Part of a small language model's weights: RMSNorm before each block.
Each number is 500 + 40 x the weight over its row's rms, rounded and kept within 0 to 999. Layers, rows and columns count from 0. Numbers have three digits each. The size before them is the row's rms in percent of the matrix's.

# layer 4 attention query, 320x320, rms 0.0448, rows 289-319, columns 0-79
075:513537476458566518493442500513401555528480501481485504457511456522526442485510399482487501477495505484482408533515528463528436494591511501483514511522477509506482514489487472474505450482533493509473513545431467575481446543579535542500524559
081:565475552517466482506484473493495456484533502520480543520523606424503562524484565529512485488563513546464485569593429465488476590409483520509516438452548498531495518426516458527486473500415491548441481455515459469478481465452545440498511443
095:438550414550490472473498586507553520479486492552555451514520513455519537498555608482506541492491531472506537445451443511473521448514504550481474483518520463513505493496539510496512524508469446458517483457607527465520532519479470406451465510
092:441446519337525550489436576488490565487458552457441457487528473525495429496526453525411501477413497447506474462471570474525477406566462530532489546523523587523498498519550546489517476449538548500507552517448464554516547491570490497562481510
106:443540443517475491484532519494586477478517505459527482529528499491438513466495528492452510561596502445582461466545516498527461487526416509479447467468522458491476540460577537448531503491496561420526516473587490517535596538445512484550471502
102:569502532458486538492499517492384488518492509476463467487448490535533531527475411429497506457486494485460550522460471473479454436563519508490551552471450513480528479504531530485530474466531494594443611489387549534453523546550554572508527534
090:482567533531473470493462508495424494447543496533482456434556465393533491487497462478434523438518526500507573547529505463496460467464496464477498521550520486415493409542429457523465444519543504518544443536570485470466465498556458480476461489
113:477455508478514570481542538516418483510424475514515448413451496498489486478472426470464484450481514444471468439489530416540464455481573402517505521553500438495495473507504587503502524496593467536456503530499571577409507542494495525463551507
104:493492578483462551472531510524431470508464505475473501505521501453532491530468443414504487420504497506522476492447485370470465434560522449466509547500454469509504482485546555540476475506523484520487515474555574543487479499511529501493528497
094:521472451506490531502511520500477531526494525505468491533513533460494508536512521499454481503526562447526430518471513476530463506532372513513578523412483465505585516510545557524523505545517563463465507514409545534549566440437557478499470466
119:474477510530447525433553575561516510503448508427471554375506425447453476497487469390443514413488517448561472514504548473507465500474556443494478529549532507499493534460477555536450486439543471498502488514505501553446462484524503546501522480
094:483483533502475526514495405494512505486466538533512495458509487494469449530499427487461495523412491569477527576522516487521535487483546539481517499441533500456489481490511481445439487511488573507528457506489408561461514540489543497490539482
092:553535515461511476566490451461508523441511494495519516453512451498486473512497502522559506421455455466500537522495527547481495474476530495576483384534530563488429492480438383500448459504489442453541447478554518485444453487540500530505504544
099:473459505520533495490523408420474520533426570503488495494555456516485545427507542565519511454435497434469422504478580431549442440515505488510484577439526542502497410513474508435468507499530533508526416489480551519493491477530431402452515480
099:490582544474407489539464422517460474566456501436542501458587584518526503529487550503516495514545526537493519457519455516569468463530571452444480502507489418563547533512520391483495487421381500596479533483552486457530480439512541532511416526
106:561501498543454439548476485471510519502486526510601497484488495505460486594526492502549430585509556528543438513467466596474502563521539432539530498470507527561522543449477500530521544490490531493503512526473492475495566459453508524572479513
113:483502471515475540538559471496481505471501543549466506486479503564473528483466364514401503599474503476443519564481520480582424465442411531440502509523562553435540521474475542479479464491534495463530459556477534477481543577532472527482485492
095:484569515513449421579493466502520416514589491536498577501476506500525490500506596500575527470549414546501564479533526566531524509537485488496553488478457469552474517556474396506496488375481510534520534430513518465528425479499466482494468500
105:476549537491530432506489370488457448538490459493531515502469547494528478429421505517486539449523507468439464423476445509523526470540555471483491483512511545541534450505504507467529525483530514535456454488515494547458404430499534436454483508
094:510500481500519472567493558523583510480594512537457492450519478503487538508553549494536549493558538455514508454510523545487478514526531508467551481507488521465554561514500421542584566545467444479522515499528470515538494494480477480512497513
105:500481545479466515526481481461482462503517463462521477473526517596478523526521530438521529459490466519441547514500439580524530486464532489407497484558492468455551489486505432430479527477501495594452442510416581565532505567541519497453573467
093:486502565522492467511563515479508475476566493541452533527479456506507485551567552508437543533518506479515521534464448535425530480523497514487499489522492558468528444487496439583550481479565500486477504499464450463453480520460423529454568599
093:558482538516592476505521502532476413589504426546464496432506496573521478539541500544483490521530538470489566466519504522492455469448508478493489546524433498425477498480432522551512505490481454507490404465467472459538461507543481426534548553
093:392494431498452419491499544519518514410550503503542562470454504418443501474513435431484460508495434492477489597482454481416496525464537537525501447393497545481510511465500482522515467502588517499489538457469493453456500547442478488472470483
093:529452539428503444505405520524498507497503518528469497556512546439507471570446425493497440575476428528537531399549505367505467474476572508501479553469454488540500470467490532546532502526520494616560509483496521553466481539506486514557562488
092:517458479573485526496481525553519493520442452510514573458459416484576445491480456500422525459503460521455468554465450437478405474499487450470404510491565522492479472518501484490502460484535472563471469454447505510461526522464487409530569521
107:445497454511493488519558415497545508586406491538574497525541427483458505503508395522477564559574500517478479490495525473492473541472498477419504492460475504500487456542536559491537497482515531506572498510489527480579462579496467478447510454
091:510451553424501482459455458520529455517507494482510517468555474539520542525538541461450535552492487382538530402458573527525513418525462547494493574509469531518582505579527541458507503488502453517569551475459526535564493541533415480468541514
094:505537500500551548491524511471550475465463439574540564473466520531502543460514483530507533551592493450525528573514564558530470427452527530457501477586475496403558494504541484530564547479524491428557531468503522415524527554523479438433516473
098:512533497468495490601518560470471513560471548469428419522507520534455513558533550475537498458497519569526470549534483517460557595605505516487572522474487447530515521475516521490545530517511641479474505549480521506568531448407556473510523508
084:474502445523454518452510464476468446494451518568474533515484509506508517410541499542531490534514530512450517535471557542547490423455508455430454507508505468451459511532539457580525524494513477541483491506536527457498483482496447494495523559
# layer 4 attention key, 320x320, rms 0.0443, rows 289-319, columns 0-79
088:499492501527473492503561531522471482431544512542449498497551506543510583524466466524469527537559555528457444503464474526518544457431378493423506448527444476532561537495505615474506563478459552549586510561556538476435421528538465542534465407
081:496487523429535522469474409531463481559440498549533492521472492489503542502495523480520477520508536483491509492495483461473553457511553492435516436533525485450474518590481457465500475510525456498544555514459511498552459525562541513548555493
088:530496479549455421568521526505508488486494525442483454535495494440437517415435539503482545546478435459558580472539452551471467526490513521513533527511460489501515508476502520560481472601488501453528492465535458481483494447492492578496507505
087:491484488550491433490527449428541478455592474579518512521503517554496517479490496495445569497527560481494508471449468531557527576498531517508550496396478541530477478417507503530578502522475503542508493525554491498500448510449531501498431446
094:483583448563433464519520513592477445501483525439423509492537523493394576469501536474510478491414506513519486476510449524451474512467494528510441559485491503481478480486536459552563557499463513571494492471488462502420510565505401513490531541
093:511503520495487521424475501530500461504547469520521520533514496524556433448575480551446479503525559532481488551448551520525516505564489486458473496464569440504571513505504484424489488464569483443471492566468567539510443537491545490457525454
096:500524434534477500518447549508468483468478528502570451425455482588453492472537447506445473557534483532481509501558618461466407535519529502483480531493482445447491481452476526519501518549529554476465558491471486525453523507494457439521485488
094:566492492512517445542569606478508550489413479503456514530497510554455463524531477532469493512503513585479554559528473543530499513460519388495544429488488453489540587447494529512447545535455488567518462561538525485487483523498502526525532486
080:533473508445528494543489504429474524500504461502563582435460431525503437500475455459487464486551493537475569561523501496522466459460494479574524455454543477491571570512442495524449566535519465488438493514562520510521543487563492558468533447
112:603535511514573472457498512527514428480429499566389519467501506540495467546557499529446495491462514508501535454488488549556521482521487429493477441529464452508518538484514440466528503499494434539541550497482528498502442571543515508524554521
107:468542484528509495565426464502528514501486503526558436427467458445489479457455499453493478508466495486536485518536541431481539485454531518537549452569484468490432431483400440548448463497476537468535602481502481544483500478533458504484504470
117:430508467478570504559495482493457479486461523531513493559538546539504483505416490527521512515526480414509496575483494514488500542498548566500496511519457501527500484441484537513492512511529486487546472503525488443520514504499540444500462514
102:443515529496563515516504503538437529470473522543454493543533547500493538543443526518567522516455469489528494510470504498402550527529493514447473578448469550505454488456524519559492506515509499506520478502460487516520516500436480484528536574
108:533522510555509484485527493485495527464588485430477499576517477434514491482549502522481519541543519618517521435518477543538489548501446487486499481488488415529525551493545507464473488461512526496497477517526544485430497478464506611472502460
099:451513540536497515450532504476582479452487486432523554546580490468446452481492518520503582527499542466539495525568464521505507537485529520530469473489457487490549487509504548455510490449473426525510568471547524480499522448587420539514534485
078:519474526522456445420488554522554504479497503428485506454583495476514468503581500410534485465461558554505494462583451452467495473497532438500500439542489536548505485505532475467586461454516438563464584497575523508465483545602421544448546446
101:525506521516503469465519456516482580499481477478479535574484564475481416506499547548478536465413533525459543435465489529507470531488486461509427446519445472491643478417546502464532607577521421500453549502585515495451549524533468490526493479
086:539542571545539547406441460502589473510491534488469507467562434466504550450542521471473562469526506503495503461474504494525485538426496505520458388499483517494516524503491492517566474394397449468541544499555499474482510506575440518476516467
111:451562472510510423487503447499473468513517503499456517510601502457517509496497547552474568501487476464503415482509461519474511448466529497549458454517503514452492517485507505464465487435427539471558527451483534472491515503513494492481506523
097:547524479530467536533466488491499517493506474553452493456411420536468500442553542484447455526466519467505539521518510533518491443530406499518544504509466525499506492538504518496469539475518577469469580518429440499554544460563453580435498430
100:522491457568524481466549451486548476584531417446450601547486503513475473476530504546554521536543546516535527454532430447459479505478507467526396478500461492478528482499535428465500529519495464458430514502469492501498538435477395476497494494
091:513500524477506517450464460482511513536563436473552503435527465488532464558489461441530533478501501464471479495493485475460500437521477515503508522563496540453496482555461514471509520519531476600549459485490557530461491500590540514447502527
094:564481537481456559437459574584474527445498484492572461485475591510563482482499441432529492438432520516500501474490503475368456478489496496487476514520473507555541530505485524476439523482530549543421519428513523618451527476495501525501522501
099:545464546495486486519524534537536486488487528411507433528473482427459510513506527450554490476478446501550527458503482484493473536429546564543446511572507468434501496495489462567531445504470460518521535522541586514484497529501531573456526499
110:508412478488494616486436517503500549515435535508529484494473478496532455497541525536490484444426462523481564551490496492546486533527495532539476505523491479468462469511476539485475400484523504561490471504428531507547500518493508464497457466
120:452472503447543565483496515430510508525475485488543491410501530520495484531472499525565475466483491476543483505504499448536522493463491585540418529547515516501487480464477499498495498547522461602510469450450566522432471522448451461517403466
103:587466510468376570553460451510517507385448461463518451465478520481470486436550474500522484495564495467432501544460496493543445470455478505508525454549473523499532547513503562520371526503441498473549537431523489425432529603515450525478486530
094:507476485520516432501412548531494508509510459495555477509476572503510486479480492488516567516518477590475536505534418467493497497536460403473485515517500565513513509538520535506504475470473523532417502500620483500460499506548451468561528488
113:528536508515477502455539535421505385453503410541521483480463472522487493431505505494452552548536524531471511496500503541491473508519476449551449443558501461486516566482531557547498525515476467536473550500596518477494474504555465611520502490
102:505450537504517523490509528493476521537521502442528540460434494514516525472541464469512467557549539514458491492524552502526470503545521474443502504458548466526463517560614401513542539485530583453550496514460412517585547450451545540546492506
106:504512405577492549484486506429503531530501496580565512494526455524537482405531517559416489452459515517515439526543515499499479468532446426574483518560546485521586491436462541532494540531487467490478516539529493528470483474506481498498545481
# layer 4 attention value, 320x320, rms 0.0567, rows 256-311, columns 0-79
093:590527487444509494490510422450490499474536497509491596451509496518545468436490501501461513525542541515482509496522525495439508474539512425549524470512437428529570477439553443531495469514503510500493419470431496555430513550522474428505476535
098:467517538523513502582486486501499500598455484551469453520475579470519450547505536563531506566482506514537462522463501466578465481458425564385501458474490480526455603524407447456503474512463512453486518551519484561504479449500551464488538520
096:589516536475485533470478543544375443487527503450483497526425482508498579440490511565498520508514505513492407512472518495522510508462527480506533504446493477440489529471524491459524472447471513544496596459527498442536515503468446541482494520
092:568526490501472569506486489519455432582464483478483461528440531482500508482568556472431448569511414454571562492418537508513454478497494522498460489575467557428495516515499450456501547545490506531481571432592474512480518489549476537527548550
092:611480511572483546523506432497467550529545524512469462538520526494406512486469501484499529563437527437484454530554489546469492600515485514502544462539515520530469508449453530479471521497517526493500440562436422485464501471456501517538464519
091:478513425459484451513490524478521457489550462508529461476491532570448508496515587505525429494509496476469519403566519512447481437534541411519453450504426525497465461459485500497525524527520547525454474492476443477512534521475527403512543435
092:552497516433489515557540511490503564588527541544434520511483555457534461522439460540556572535559494457570458575572522531554446524454474529504439449462515513495483533554544505494506491546459494561519533502554495566509503435416520489489509529
094:468527496479452473487484420520489518507470497446515438514552470494546446488502489463440484540488476456492562509523467503479522554498535447462521542519502484486500541484475552500489519558545529453428446463470478516480469528483528525485477546
099:467462546431490533506468570534533494465493518558442483509457495464524489500430491479537466480466435544467478512449514511507555536574483488542478546502505576474486557475433557460467414491463536500525480485552527515472475460524520507465472515
095:499466447543496441438517443493470514551494522496476543481559500473496542548597522429490457543485485505506581478410492454511502476510460478474499474458505451482565467480503403498546516570534475541474481485426442492521515494431489428518545472
105:486601532581530476483527486524519455552486526430510481458546479458546492623530502555493453489492531483495516523546499479414529483506441496458464475521451455517474492489555438564496454529555422516499558518542504478467552475480505427466490566
093:546490590486490539476474517518474571438480522440589565498536508567523535530491510472537475495511515469574545523464491475454524468524453455490450534489498464497498520523480559516534500620433547551533479446441480483522508477568501496497467416
089:539438516506528537626529484532546503555446495502510475538476465439514549496564514516465498478505515504565471521515516458509553551559391574430514496452522502486518485437539558470453569508435513453490542424476493539497474532527568510512491540
097:450548516458505465481506503550437534521449453468426551464515508449466479599562462489524490564544481532513534498483539470540445509509577596502463551429492575452472518448474424550417475562510559473516502484516558485503500559531516577473478518
102:500514485554452478534483431514531468497459552495539552474506486489491518469498491488535514536544498471472493549508466515547442506485534483520515470492499411551513528585539398503529438538604484517490501544525535479542528540535448490481490533
089:533499446495500483446475509520549438534465501601503478488488582582473553481464470473418466460492484505495482447503519494525498480508495488591503488531433463502566451513525482570494483555534511495547447483437563516547477523462564508466526480
096:529492515492563474465545480506539527523510413545531426549601551511471501474469506485539523512478536493528455478612522511508531519489486464535500511499505459495531526554482502523512542528478581410489448435429486462558464466455497516452577511
094:521528466561487566452493449475410510504494535508541527525526560528582469512493530526448530539495524568506493544464481468504431463512495550466500465498527458515534411568557508486486493525498444569525544442580508489462456596604548531493507540
096:474558562478528570572483526550568533436480458492515493531540479429456503525491567479491456522488422497541639529462510518522472518528457538533489518528574504428490566458499485484485517478506580486514502528481493511447438484609498540529390532
090:447491576461469497475466582484518484463521480509498573541552488444466510490479461420476462489472500497486433548466482516464551513494502536533472583524537508492432451438462519457528477521555469521481547508513413503528560475429495522515505420
102:511574470504527564523455560513480512501505495547457485469406513489504598529470527428499463450484442501497548581442527465553400542485518548537508491518514561524485466456502484480490484483498566535399603498502571476475526534532542527592464502
091:553460466525448462436503477496494445502464525499459533472461517603502554436509412468518489452484537459467581469503537545457510469582520500441482514509511488530479480524571580496548469463490492520501469525433530554467500510440516420495487471
095:535548476506466502512478429517476526511480563460569535480567494528530580501472497535559525509475562460524497449555487545499549536497542489505542528548457397441533496538572411507510537518421562500466409485499497458546529531444495553451496484
093:471517536477418550565545538528601500502530519503489532588548526543529481494494501466538458509423549475516582530517485482565500461522432546555470575444452540568502527486472502480445500538518472522497456510472478598466501509477520513534554510
099:577525509475526479489531506473487473508489497537477483501542511486504471509521511550480506461517544542467375464553567539425573492419455508550542484505396481450520416556533491544538466449568464507557538480503491552470521494492529407496497497
105:506465432457589396461494509509439465576517489456466517490440482488454507525494476413501505470564539457472500466512499472487507550503597555551512429531496495497558453431554438505531500501554537508392474477419468547564500469559493494514582457
096:523516548497479480448544495513624527529510463507501529563451519515479354537506507538539496579496475489503520549476500474454492448397509426518473567468464510437476530491496478532489440436482451460525538573495550472530520484531514534442507503
090:519525499536530547505474463456461521401524524409526475478520543522475499535397563458523421455537510495496515515516487444480511487502483548470527518507536512582500512452457552510503434407568502523497458516482560531469527495534487440500493473
099:354551496468498492558441517446476519470503459427438546538504416492488469488476446485532512517453476523476503568507552518492498614527510496476515477516535565468514448469466497451474446451518476542421542534481448487551541522509514537541514481
092:519430461431514470501544456474533475491472500553515453586459426482481364473504460473495548600527500516510428524523515527468464520555508552537481464529528521449528480499508473461511511493463484492493517488496486553558487437491516434487481506
091:450470478496516435457477499478536545502531460519534499461532510501515569513553463522458428487528501510550488520526422472428565569507559488468497497485484466534532427478502490476467473522477476525474509494463506456547602519510470462538493377
099:487517515564503503511589504553470556509488549490540512550542457466543578536498553519507567525538534493549516485557422549474477467525518511493446476508452482538446512459573492501447538552451447458473531465528530498505509447506492485482466562
093:387479537507506509486523492423525508544511485442603430470493526481434475487515551458445486564570463497500508523479520486470570518428482497487520498522501560468529483514431480519418488479494530551508436492525560482509512556499506499467447493
098:519481453502578493489541466499519531430457468489518433543507508514494486503482439544490589526461492467429500531515517517550475521504482515488488496511563517497474482446514504460444488519463495499394545522550416547485470458552566484469472418
091:572459500446470542473482489438484434525481501428523521516465542509545527531435505541520486509533538463572508554422482554536523495569509521502385553466630447412508551517598475515561515549433507461500544461578547510486445520488517514485471474
088:513504512467536480492505495476474460462515576521535521480569493494494574530572497517458531526557493556501538485421481535494492487461446441472526509515550431499530512509528408478473536508508550501502478464486500490521492495540505390479446434
092:441526495569463475486448457461513569475520510482494546522578479471491585536448547509522523446562536495432514541514417506420522476513478410487444523575485457513499524539483515531452516503512517555554495469546501470549559510487447545484495548
096:524559565499466546558463480466475586472507482519461498471526515590564538561481500532559546498509470520505467506447526471474545549535506484475601516467526438439465539521512474453537437530469478545467470495508520524511456509420524477428551437
099:497498572487498461501488411444464515468473473522459516498474491568542524506490488545465501532535462501482500494498510529550528522516494441505563528475511474538543491529464464487559504505516479497497495438405539463532504566503525507507553515
097:512504534493506440519523455510447479494491460534458496462450511630570581453463491488527457477535484505496457455499527454425529494501543436568565506529552549513576491463507474488516536408457476576525492536493401525509612543475538490499515482
090:439459471452507497499526521497491472502492504524522532468466523510458560518496434502453465487520560471425532433498512520492447474494545448479528448536467501550509499557500463486511559500495501503394485514556506497554505497536477471470458511
088:429504600524472465535478485546548542504533422488469446535623472451442479550489520417526396474553381558497480572490545484475512538532486502483573559572528505481465458525420508477485457540513509442556445492447444476483418497484457480484462538
096:572553485524520487567420517506527498446550477510553541464551485471486519513517524541543556453518462458588498458538545491493501456493459465455472511477501500511471489521425493506485447547419471435519575494474509474523567475500508451498498480
095:542522495528459558375536495554475472513477494523568479536510492522501523465533502439514472555519536497474544558486513521567480449530484518518373498501539433432508531496506536485529443510548517501505533459560459528490518512476570495485584442
096:497519529513441455508435464415549574452531569425550550520513536549545473433480549557518442548471527502539547532520469494489553476542441444449495500562473512513450502491489496523517434533517475554550512459492480558502537480492553425510474541
096:477512488473498594461536573572458519500511506558478434450433492449499563515470521455515489525559463503490508499447499419558456492497520568524497488532530531450490519449504501493480591454459521546471510504537563473466477488505508546489470497
094:468511500466490481472491541513515486529459522522455485542529479515480530491561518443488436514457455497513507532529517499509423546499520520557486456547462422450463460498475452474517510526568533537516548491546512492545541574483530544453544564
094:498433466470513432456487461492474518458503420483469505515477491536453484533497441461571517527527534479499466523539482514446510532496609524543443457470525494455517443469476519488513493521547489503405482562511537480519525477503488544570497451
096:494537428498454535460442544468460520460434537502445497541501499579463546469513481435515469508391516516461557522454533481561459459570495494526500549492444459512524443551491502492516495500536518561530493497471482502468497557463541480490548519
087:514464541511519577426491525472513549427511551513469449539546444515495509470541518509423553555502544471489445499532447535525542553462394529475497573594499503492477486531474478478503529442529578527468502481528516468534471525485453565515543483
101:516492447503452500475486480488486466490566524482476491497545502468417480497460493544465535491479595461535513444532531526488530568443492528579470506472441491511566432549513519504459443484564577459490487471511544509458526571532516588484413496
098:594490521451483520440557478515522494488492537467478458528539459490411454514490509553558419430500547482505486470476433527502448528510500556496463577570483564472474567552468529496561559489471532457545465510511486482439497552459485548468493501
084:518448469453473434517450531507404524535602521561508558518462436506440544460470484478538500516423503506503505544539564509515525477538475477487522512516475508445484566501477455428538474410526470567544501489536502391462508507526535536509541518
091:481535462542521454489536463504579517493519525465565508518544500437502526492501454505468559468468570427492527486501581487480422460501419526504433472473488503557504429582566502516511512482494484481535482444472481514497496551584484584488480499
096:542523461433478473432482506482501507489502466525426559439494532482537582486553498500454489543478511563494556477487491464525481532519541510458452463455467516485471493487510528491496527504521531493505461502492579487503512505538497566498476539
105:518505494452522496467547577481394536473488466466399516533417492503409504483499514545481540500460455430489483477428520522514498460399449584530506536453495518451492521524479521428499510468454464481511487475511529507475477506535520615519542524
# layer 4 attention output (transposed), 320x320, rms 0.114, rows 256-310, columns 0-79
096:452523489561494474462483520484515485479519516544489442482484520487518539609495449546511510513456437537538518502475561518459540511443509445535543526464468516426481479562418590500410467513490512550518523546514508455498506478448555473537463477
093:527495559460573459559496556501499537531545499530558496476483463489562515509522448487528491514503497555439499592499449536472540486511567430534500564568537503462470473416506481523402495509554425525517465474516486506454525482504543522475511498
090:449572516518531444494489479499515546486466549585507514497477511558551507483463474478484507546490486490507516505453480489571482462471396495426496482493525495443487546545442416439473536415522491452426521562495496391533499489526485516508513594
086:526496484499502495441477508518379492532482512453477513562535485530608523468498472512546492480494498592455599495442464521557574449439471488469426564442544538492494519469464485516495487519520447493475485558450489453493517483439483564457481464
084:548471464497458557433482441512470445483459465532573520451523511534520478540504564522453483535549489486509478470494500487461499482470508506544466517505596468469546486529489370452428465478480496498539523443567495434567538538487484533546517460
091:545506561461493520507466494506420475508491494558550540484502524520542486428479469410489494467462411523485465474441531477569497490537502504460503580491467529477520480543586537537546551575488515449470409569441430559530454419499511522492570520
083:444584454550487432519471429497479465522473526558538461500529468485456495514516548465457523568465552536521513556504535503521382417471531500483480471417461485487452514524504468514472441543546472523527528481574443557510543568504535506557429500
086:445497470505490490491533601518536503495433470510451456514527524508486548490530505322530487526467517481533476416554495475457539513475543444528501471453480530498531487496412461473516548511507470567501474517578496488589532486513446517493534453
100:485552448485469469505502459504535477486581558478532411496501504506454503455512506479499462593550489583523533530586438524532435607460472500510574593457502515452502466479536535544465572478504491509447484488491470545526527485448527527526504573
091:546527472490525477507525551485519509498435546505554516512492471480592478500514551450478547571463490538476481520526490454489465477460523517563540461571533522415571513457498483484469526543526492498453467495487537498480435510460488493466532513
091:493516455541530474486474477498501479457546507484527514557459487461473556496423507455519511550429478483478424537460528557578535449501485541473503465501547566477486443559526442483509485443520547510494471556481549505512416481408487520519449433
087:494483424535511526478543532467443498496558490577494537539553553524461577497503518432418491458497500509502478472444498531502502480540544530446492480422495478465529559565584484470472522456561477467551482501593547467498429569469605479478492550
085:511483524472476456451491550493546538512500504485490431489517562540503434488514537458544466501487474524505559487543486527442497425534516479458564469512492551456505546532470487468545456459504485467480512455485488576518484512484470458462566458
101:461484468549446497577542508442516475510527465508498496541458551529498446490515468484627488501545517579456598549507498487565480488486492463452481410505529552513502526488627502498553518498485529514514517470470507502518496486454473468532519513
091:482508515437477489471497568491536511463498616507495532495567480528459442612550452457504469511477512446459527576530557445427513451543413527585454417437580611493497500424455575430509487467499516503497535569506528492555421541547542561480522481
086:512451496443559506431461499457493562470523526539474548440479476451513496492453399494527489563540526512476475471445508425469511495476491517525479448420507480532558510408450542506445463510474474506459541475448514591477589546551465479524501460
090:558474552500494488393449586525549462490480473517521518458470487452557529519505463486505419538566516539491482510507468353458426482514460553538565550520542530445560498414510426512528470555534502457514484417558462458446484490482500442517456506
091:515518496489468532497494558501518510497506468451478531552444440474467462480480492604556528473420471503432476570515489549526510568431496586437515464512558476471495606520525574519493468494536526481480487540498528465509599505489541543453514501
087:548534538490488495486557528515462476529422451455478440484532527480529548463516513459426470497541512477477473543448512449453547539577494417515523506513427542486522484509459509527506505516477445442512532468482530487530432499422524479368535532
081:465460427520497470545493551502502530512523497477496456462537519500439507568445509546461518568539482554496538528519539485536482553545492494470494454503489470469477465463507481422449545440504534502549464547489455559484492499460451490467559507
092:548478505537496545471453470434489466519479515451513488527540546502536478390445541512479498512533502483521511560485508528472574496513442476513530534500483420489513510497503554486523522478450543547483540504574504473489507463577505495414461561
087:378470503426562513470516490565531492486487539539469505512488559492428474500466478584536499549438505551491503482435480569475451416565511442526497501533494528450489454548519563579508486563504452555541455412460496549477541497498462455467513528
085:549566549557484517487582505458574544538447498590447588506440554530541558506520507542491485441501483472476428454494471502572488461509453432467484530477562551419530496525461552462555483424520487575506473523539533548461450479548573487507515504
088:489516431524518529466452413500474514538531455459530528448509533454518548502462454540461458487537512547468483475532480466475526532531519420458438477496492496519536498455528535504511485441476540581503566490530541553507483446505537434463445515
086:428474469537471493588473457445480459484457453543520426502497516467555494477471415535635443507505485520523477471490526442578469516424448524511598501474536521486440525525473523493446475558518599465502484451466521454540455553472489520502458423
094:547547439495522489496603416473542477453515513512473515482539507571534530543511458547457489545501460516501492471541528512437459533443501574525505521489518502445539502494537440437459543534535496487566462474475436506451502463469471476455541524
092:516501380475466522504446509487499489493478494470469527539520491483510460510493460503436402555437542529504586504537514395553518515493468498570464525515527443506379404497449477539470520519487434474511550426563488527439419489501442446555400470
083:509555520494458583595483501412521523527468492530518515554541466486497501495506531535475519487481536479512492580443540509493468509514546487490502503511490444499503471561476469468496484547456520576486538579494481544544447563545624593496540504
091:491505489583531413476554562466511496498506517523458464462449530500413471462498521414522498469596478494537446518562478526436488595510549460462472486531428476522386503497528494475498510479510527489530540535632426484524443426486537486493492426
089:565468501582478494518531518530470506479517473450461505521470439461472454570552481461529419463489439604468514497515417494556517493494557467542494521505529488538484481602472515574545408570532483509471532443463475454477509536500490553476479477
083:480411461545511566543584536449521514519517515560526468517530557577500519460510487513522601437482516482496461547558512582526489557496500504491563536511491542482506524472427495488555474504457557407492439515519436473514479507506436465490503534
086:497559558469499617527486507491501543536494487542459601499490459447520528487527508404471491518436450442548490558482494522513528405493506480475488411465560573417478480549490518492468496440493530513573546533596447510553442467506460494511521473
086:536482472478565478523433503474528481512479511509427498546474511613502492524512501505578509467439488513508447536494469539502547511530405514516534527467441455505565505544507569513541521516502541457481504459442494509508556502502487452562505388
091:488483535529511437497535508532398454466503460539444489457465510447484483546490502453544507482536527504561535540454501510504505485459520469438479430510497420465507593490482471511586558520532448555495492503535492578524569410422504496508516542
085:506497465571521533471543507519501503534549516406519481520525474535462489485569495515431500530436482562447565522502522476522516502433473540441451488502464524506503536473455465503462484469528494484475488444475575493415533529519485541468541522
087:534517521513485539516515481501504506494541492567476536433511465531490513530480573538544446419432486441492490547479464579518535532463515519494563507547470563462472518445530512557494547516539444496479478534475501515482484526520581506472402580
083:528455495513519557425516552480518449543515503545549503510479543519502485488531489479480603482476481411554537557471512511503463530498523458390490500461596585463438484521525384412530465435576570503592558483440514617502450541535481487532498468
093:514446451476540519549506561508586421484447472543536490549529544537526511511477449514540516536445490537497472540500581477546465507484522466516480535502474494587470521546557520463503527462523513605477532549524483514506570504533529481514500571
095:451485450528507543495485539536563532460497545507538498448526492481530542534498472483476566495487486478473521493481491527379500504413440496440455472526440516452534478522513459530501532442480510441458559492420486560489497471477516534444492482
093:430522500487512507476490505514520479487527467534407523516560521492509487556501557507490491488477458525524536496480511536421513559569450520447507509485427474506464558509526488559558485575450533550527522491481465486577501456453534471494412597
087:516437526455486594474456427478464538488471554551447501493518501525525498497530512555623513522492457485447468569443491442464483463485533493530480491434492492448510512535517517519464537513470496525498492599436471507479468434511509496519551538
082:486502484464436399491456592537458466521498422489515469416564471490494506500532428486500455534464521502565489464432517499536489538471422532466517506519520520525566510403497545481474477414543485442496554535489463504513447434421424525485546482
091:466450471479443500496513471521460436483485513508520501491576538508451552531455456538453485562541514448472454531487481510461518530508460451521459576474530441507501431504501491478537506398556488448439501528531542526453458485530485507477530506
089:442490504512493471482439468508495504513489515552588515536519481464509575545451462443506564580430512530549514509523397356488498478504557567528517456502510523548504501436542553491465528563530531528449517534535536576450511526463536532491472592
086:454581445511513531547444530543474511494493504493534461484485504469478482480466488420471445431506499532530507532488495537532492474517456494449458480431491499567495490511514476461440520483480472549490483548592532500456458472502492471536508475
092:518527480541458523504514401448496517519466574512509523542478561486465546504487533493551520577530464571504505519486440507469521479494523461467496550495507431494465512535548463467527487458423544504440492507436520543604508484539527452483550502
087:505585533478500485503512490493507516500511450481623471573487496469523524512469564424505485493487561542503487504563447469499525587463473555487479508522503529507475548426555574519504526471530509554485467510475432527516488423489418569486497492
085:493532466507478518525532440489511454486448500478494514499539476466458465586509499484402521554492488487538487499534475531491520551516480544520513497533565497516477515533519454493515468529376512547528461520425489461493491521465466529450439485
090:483451543466565472473500453517452562519536529484549525503481517450533453448467514520496495462499531455458484421525439489493524531519528532494470420530555396570479515469545547451480604550467475567451427534507538535503545426549529537544471473
088:524616515493498491461483451462440487461499556560511542482563485491543512513468468468518423437480498509450564621503387517504450477492514503541484504530507463457438447512531455518523474457495421520468509457562504456484442475565492518500517479
091:555442463527576526530516488489465414468363498491485448475416539441543439578487511395551455486528453490561479591470496462504490483508493520525530530501537485522510495513462530481505499476528540568501470548530566556458531485581511426541522522
094:482553474493487593509396496549483522519476457518488503490469460481556533455493534456505513530570508461552499434501492504487489480584471557508500541562441437556451463510636511501529440488489463501522511474508516460545513544462575464511569458
083:436451508491480518427497501477518535427415565507505506465534501606417502472508445467501497510530524459522529515483523485504497461532517524555459506549566499511499439521526470535524452572560464422486563551537530517542446459477444457485487502
091:443463510479498530470515551516474462509502516482464480520539462495459447510420537472548506485473541423486506543477472475536451548520497496509560502533458449497492512522513490510450482568506483506497487458519581531502527485429557462588514477
091:515513595449464530538521443531529489439517497496509454554472493487539442506422487525511582400561499466483583535470502488505473479471507488485520522470477476525546626489537484485472416510484515508579543459449493571488536495495519453451464529